Weights of a small GPT-style language model, trained from scratch on English Wikipedia: MLP 768 SwiGLU, RMSNorm before each block.
Each number is 200 + 40 x the weight over its row's rms, rounded and kept within 0 to 999. Layers, rows and columns count from 0. The size before them is the row's rms in percent of the matrix's.

# layer 4 MLP up, 768x192, rms 0.186, rows 319-352, columns 96-191
091,238,204,186,196,168,177,185,152,197,198,203,184,212,206,177,188,236,180,215,169,193,175,262,181,240,192,226,191,219,181,241,212,250,165,300,221,171,179,190,231,170,209,159,162,222,226,258,251,163,230,192,171,176,190,225,203,117,195,174,169,282,243,146,221,285,174,270,139,183,249,273,181,230,219,227,218,259,221,66,214,212,147,247,181,205,183,243,274,209,182,184,181,178,222,137,158
104,156,219,213,212,257,131,217,232,213,172,250,127,155,117,214,218,194,147,231,228,215,230,219,166,249,215,193,251,219,223,204,216,187,178,212,173,141,156,171,211,189,273,163,175,235,182,266,161,222,280,195,235,258,175,122,236,178,233,204,208,211,193,207,185,205,175,290,173,195,226,222,253,169,164,210,271,227,261,203,191,230,171,237,204,247,257,237,125,192,296,213,204,168,139,205,238
092,194,207,226,237,207,203,214,210,270,245,177,182,257,186,166,161,179,159,160,141,273,219,174,152,174,189,193,131,239,206,182,201,126,103,193,238,169,283,213,157,279,222,175,174,223,206,188,175,204,250,233,245,229,186,250,142,188,194,203,167,187,250,189,210,281,208,136,151,147,222,158,224,265,164,160,240,183,147,220,143,138,172,232,211,206,181,205,107,237,173,151,187,217,154,194,234
106,226,153,226,217,179,198,154,239,203,233,231,191,281,186,210,195,211,174,205,182,228,195,170,183,241,168,242,183,147,222,203,209,137,160,172,281,225,196,149,149,190,268,165,231,190,294,128,182,171,152,171,252,259,217,232,158,262,245,194,187,187,212,206,269,200,115,163,287,142,192,215,321,232,165,160,213,240,206,274,225,235,199,225,179,152,170,245,170,215,202,181,186,305,215,156,208
100,121,180,214,224,175,183,220,248,209,188,227,211,295,227,170,156,225,227,223,157,176,241,198,255,220,190,235,186,178,198,170,244,247,281,223,203,197,230,232,178,246,240,229,288,231,224,221,170,175,159,122,205,164,208,211,227,186,215,218,180,213,184,233,176,215,167,226,229,162,239,211,241,232,204,265,206,150,153,135,138,200,280,217,253,164,189,162,170,196,275,237,242,283,153,198,181
100,194,216,159,202,203,212,158,236,174,215,202,204,293,221,151,172,183,116,223,187,168,153,184,131,251,225,184,288,195,208,192,181,212,153,226,124,167,252,221,208,195,192,233,226,190,276,140,206,190,175,220,189,198,183,172,258,246,221,196,244,233,243,248,222,218,236,230,231,221,272,192,243,223,226,209,227,270,216,186,253,183,234,256,188,139,200,171,195,196,207,198,200,155,201,205,238
104,238,234,262,247,220,164,229,186,166,143,196,159,178,228,247,142,174,146,268,197,228,192,259,198,215,202,200,142,214,186,201,204,217,252,207,228,201,179,137,194,166,197,228,209,260,205,159,229,194,276,184,157,165,157,187,158,157,235,196,139,175,177,238,234,258,158,229,205,217,138,183,165,198,239,178,205,160,168,182,206,123,128,231,274,175,254,195,212,251,246,179,234,93,226,177,199
098,199,178,226,183,128,221,187,168,224,143,214,207,188,285,170,286,146,105,221,148,224,192,246,194,182,220,233,228,124,217,217,189,161,183,254,204,174,172,231,153,227,236,235,206,217,224,191,189,242,247,195,256,206,180,238,150,256,220,209,247,203,229,191,182,275,138,245,166,187,167,164,188,178,169,151,263,212,242,162,189,211,147,248,145,220,227,203,259,192,212,177,212,174,236,179,219
093,284,172,198,251,209,179,155,220,166,205,275,126,160,211,176,178,161,174,222,193,191,195,242,195,188,238,229,251,155,251,241,141,202,280,156,172,180,240,205,177,169,197,215,229,163,188,228,123,253,234,191,249,189,211,132,176,208,160,218,181,202,180,230,246,225,241,227,190,230,135,173,174,177,159,151,229,253,106,268,178,239,226,300,195,232,217,235,147,152,190,231,218,261,215,254,154
093,214,152,222,220,215,236,234,209,235,216,100,252,119,188,84,208,208,201,196,235,173,176,152,230,167,154,224,180,152,290,248,222,197,199,195,238,206,210,167,209,302,132,140,179,226,280,215,205,194,230,238,226,269,216,170,139,224,193,230,201,174,114,164,154,225,264,238,214,202,244,198,210,181,168,227,211,229,215,201,223,212,224,244,191,228,244,229,175,252,265,193,203,172,185,214,173
090,228,145,303,189,111,198,221,223,165,223,234,166,110,224,137,212,193,207,199,238,155,261,192,223,184,192,227,192,277,212,240,188,260,175,202,192,240,130,235,154,200,225,208,231,179,269,171,217,134,253,228,276,224,209,235,194,169,217,167,136,182,179,248,283,246,185,228,130,260,225,215,262,268,190,165,206,196,227,120,206,257,168,250,198,167,202,225,202,220,209,221,215,181,138,154,231
099,229,261,241,197,149,232,101,205,220,264,221,210,319,206,239,181,186,216,188,200,160,178,173,167,209,221,142,195,213,160,204,159,216,185,191,256,206,239,232,163,210,161,127,139,218,162,226,192,121,206,124,256,153,191,230,204,161,165,218,104,193,194,225,209,181,179,236,176,157,193,207,161,219,113,129,254,211,172,215,266,132,184,216,260,244,191,211,213,141,191,194,151,184,268,228,260
098,215,151,195,176,274,159,232,217,211,188,110,198,235,212,125,235,237,241,207,176,249,291,241,245,110,200,133,266,203,194,202,157,234,266,200,217,193,294,167,152,236,205,225,243,215,151,211,245,195,289,171,140,159,169,204,179,280,182,197,161,186,289,183,208,227,227,249,221,197,222,130,191,229,173,197,169,242,165,146,300,182,218,255,129,203,215,180,223,227,164,216,139,217,155,175,170
097,177,222,198,200,177,304,148,185,240,183,213,178,258,200,176,184,229,204,129,161,214,122,170,158,168,190,256,190,227,181,183,203,228,226,202,189,134,186,220,239,216,185,269,217,209,225,262,177,143,312,181,198,276,195,231,167,87,258,154,206,245,150,241,250,212,251,176,197,119,281,208,152,233,216,173,206,191,196,196,243,189,152,158,148,181,221,185,193,215,190,241,231,185,163,202,177
093,124,199,229,209,236,222,211,248,211,160,141,179,249,286,165,209,184,193,226,143,239,186,254,128,268,260,191,136,201,149,231,230,209,215,220,208,204,229,209,221,216,194,229,223,246,215,209,133,205,122,204,258,178,167,170,129,224,152,190,219,184,185,214,201,253,233,161,234,229,149,303,242,240,126,244,104,232,195,214,213,231,168,158,156,178,205,212,252,217,265,207,212,189,180,184,211
096,247,215,199,202,229,203,179,132,156,181,239,178,178,241,201,70,200,238,208,219,189,175,278,174,193,204,121,170,225,197,213,179,168,211,210,198,254,220,221,277,243,209,183,130,244,114,267,166,110,161,166,245,206,216,207,229,189,173,141,188,181,183,176,285,261,175,268,207,242,157,259,211,267,173,207,222,228,190,219,150,190,148,246,259,230,139,163,225,205,187,209,226,194,111,234,221
106,193,170,189,219,230,284,273,221,160,192,201,196,224,237,197,178,218,170,284,183,170,182,193,212,223,230,237,254,179,176,246,180,141,152,195,182,191,231,180,185,204,239,239,209,222,190,135,178,216,101,145,195,253,221,199,206,234,149,257,165,173,147,220,193,210,227,250,223,158,238,80,71,287,227,227,193,220,253,275,183,264,107,164,205,189,261,195,123,173,219,219,210,154,225,171,197
098,195,212,203,247,212,242,205,162,222,223,270,151,232,239,224,194,137,250,214,162,193,132,144,194,104,138,178,162,190,210,193,165,164,168,222,177,202,256,239,226,184,221,305,271,180,204,197,220,182,188,230,144,144,220,239,229,274,223,201,186,176,181,215,227,167,175,178,186,163,223,199,205,117,117,225,229,195,175,217,182,131,177,213,186,263,116,128,169,172,241,180,210,279,182,209,117
093,195,213,252,139,214,136,242,182,167,285,170,169,223,188,253,116,144,208,183,202,136,218,169,180,240,237,164,240,215,196,210,223,165,191,191,251,158,181,136,151,204,226,222,194,299,211,220,243,204,205,234,246,122,195,178,210,215,186,226,244,155,175,153,193,257,213,255,149,103,213,248,224,176,180,112,204,239,220,229,163,133,199,166,218,174,197,260,147,221,166,213,138,149,205,106,175
104,209,207,200,232,201,252,198,182,218,223,248,230,179,215,275,186,194,188,243,211,136,122,175,154,252,164,229,215,223,128,203,182,242,202,238,205,230,182,236,263,156,151,315,149,176,194,209,237,198,162,164,239,190,203,234,163,208,174,192,153,230,186,175,171,221,178,181,199,171,332,185,223,170,182,202,238,230,180,224,194,158,176,111,236,277,156,199,260,157,199,229,214,246,245,228,183
105,271,221,152,190,220,163,199,235,179,194,310,204,172,224,247,193,182,185,190,182,201,136,191,146,252,150,229,190,216,254,207,101,250,113,229,174,212,236,196,179,144,216,185,147,238,184,91,215,170,190,175,166,199,96,153,213,178,195,143,202,268,156,211,228,217,140,216,233,187,199,238,214,255,95,230,223,181,189,243,233,179,209,174,204,206,190,172,218,116,212,157,250,183,169,286,194
102,237,224,213,201,257,127,229,204,212,165,121,225,222,218,220,147,168,229,199,209,212,170,197,202,199,197,173,253,213,235,230,213,201,181,180,244,188,224,230,237,218,188,94,120,183,128,222,207,136,239,108,156,198,135,210,193,213,243,214,180,204,192,230,255,241,207,221,261,130,240,162,229,163,133,223,230,175,209,208,203,220,178,185,169,172,136,177,184,220,158,125,224,124,218,293,153
102,251,217,162,173,209,166,241,235,242,191,265,352,216,230,242,183,205,236,107,165,213,207,130,211,257,254,164,201,178,231,213,138,199,205,179,261,213,223,168,251,170,235,172,133,199,179,190,250,208,189,192,239,219,205,201,152,214,191,152,216,263,203,255,220,187,224,135,179,192,221,250,185,231,186,216,144,189,210,263,174,203,255,221,155,161,159,208,224,250,118,231,257,235,207,273,171
096,193,220,228,127,183,163,237,265,174,162,219,288,149,185,208,127,224,213,129,213,214,185,278,185,147,186,233,167,113,143,123,239,163,161,223,135,169,187,215,262,153,144,202,233,184,222,240,200,165,218,151,268,242,227,184,164,240,161,188,252,230,277,201,196,206,267,173,237,184,275,224,109,150,221,209,240,240,145,220,164,165,182,172,262,187,169,157,196,270,246,194,245,193,147,198,273
104,204,261,246,170,261,180,198,197,202,231,190,158,192,227,165,200,187,311,169,221,213,192,209,242,203,250,205,189,243,216,181,195,285,192,194,223,198,183,164,146,207,176,242,176,209,264,210,250,243,140,182,166,205,195,260,216,231,191,214,195,127,197,170,257,224,157,203,172,222,190,200,189,131,226,253,234,272,198,202,168,244,198,115,213,190,182,199,139,157,198,136,210,214,209,176,105
112,232,211,204,192,228,155,108,162,179,96,186,192,258,141,204,273,222,225,176,209,244,234,177,202,289,133,99,222,254,213,292,193,204,142,179,203,164,191,205,174,173,131,178,195,168,144,162,189,196,146,157,169,192,281,144,174,268,138,273,179,155,241,229,264,166,172,100,238,238,157,146,236,262,253,200,187,162,229,229,174,249,163,207,182,235,225,198,163,163,237,147,224,284,234,246,178
108,272,210,288,174,168,151,245,204,126,155,175,187,252,251,153,118,216,230,195,246,231,233,169,269,203,230,133,166,122,204,280,208,149,200,201,211,237,204,162,208,191,174,203,224,195,252,244,166,209,205,227,189,226,154,177,202,196,249,184,266,148,184,197,145,150,186,184,198,275,196,194,71,193,220,209,201,183,161,181,186,203,213,177,153,211,150,142,248,256,199,210,247,190,167,158,208
101,190,169,184,171,205,273,183,125,206,225,182,247,222,202,197,217,173,206,231,214,203,221,214,120,248,230,212,210,245,154,142,242,231,164,176,129,211,231,179,166,219,197,224,207,193,155,206,186,247,260,173,164,229,209,149,212,90,241,195,147,164,225,254,241,256,226,187,266,236,255,144,217,187,200,221,182,141,137,154,235,210,175,248,208,211,191,99,220,274,119,197,187,194,197,174,137
094,224,206,197,203,255,170,190,271,171,213,192,176,190,200,197,163,253,226,221,218,240,158,191,148,180,165,181,254,202,296,252,215,263,209,188,234,220,198,222,250,251,178,221,200,209,155,227,228,174,162,178,221,199,238,142,214,232,240,197,284,156,226,210,173,149,195,99,290,163,218,182,194,251,242,163,245,146,243,190,198,200,108,234,222,173,169,238,229,228,178,243,316,176,155,241,261
101,249,176,152,186,189,228,213,231,163,205,212,220,160,106,139,191,226,205,155,201,189,241,229,206,240,239,225,210,216,208,233,194,214,220,185,205,218,143,245,204,186,197,193,254,235,220,271,182,202,191,218,215,221,185,278,217,167,209,208,281,177,219,158,170,295,137,195,204,201,218,118,239,184,168,193,152,186,182,129,249,212,193,170,249,172,205,176,237,133,198,245,163,223,235,210,186
096,175,154,170,236,170,194,203,208,188,213,180,177,194,223,183,179,220,279,186,181,252,189,241,214,237,228,179,170,249,244,192,170,177,236,153,253,190,184,245,222,236,233,155,142,166,183,221,166,186,142,202,177,184,199,198,184,185,224,218,218,247,204,139,268,203,243,234,179,246,231,230,164,215,181,181,253,176,211,224,109,93,194,155,194,200,200,208,152,204,216,174,166,266,196,271,139
108,238,211,194,227,170,276,148,224,174,243,220,242,187,170,180,172,198,192,148,256,216,261,159,154,205,208,216,166,130,148,189,191,160,184,297,213,129,205,216,187,133,203,241,228,151,188,192,190,227,237,176,164,194,236,235,215,148,213,151,201,192,179,213,205,208,220,213,191,190,214,187,200,202,201,107,171,169,171,185,192,171,204,258,192,128,243,210,300,134,179,143,171,110,111,219,173
123,212,236,204,180,154,94,223,156,224,203,201,221,163,187,260,204,146,222,147,176,199,194,156,161,245,183,135,208,152,175,273,183,172,241,192,208,120,284,222,186,161,224,227,177,122,194,262,213,234,218,120,255,171,176,294,189,278,196,173,188,150,135,231,233,205,131,181,232,130,227,259,287,222,189,130,151,186,189,225,218,194,182,212,263,214,188,225,146,145,185,162,170,236,160,249,255
098,204,190,291,165,201,229,200,150,233,250,215,200,212,226,107,240,189,283,208,187,187,186,243,177,201,181,187,176,171,189,231,237,238,264,140,165,203,189,284,298,215,203,232,236,165,306,140,270,152,161,219,122,247,184,192,237,223,198,216,169,208,247,261,222,246,165,196,182,236,152,274,219,190,118,193,208,232,196,140,254,166,193,189,159,231,220,254,213,258,234,235,248,184,182,188,98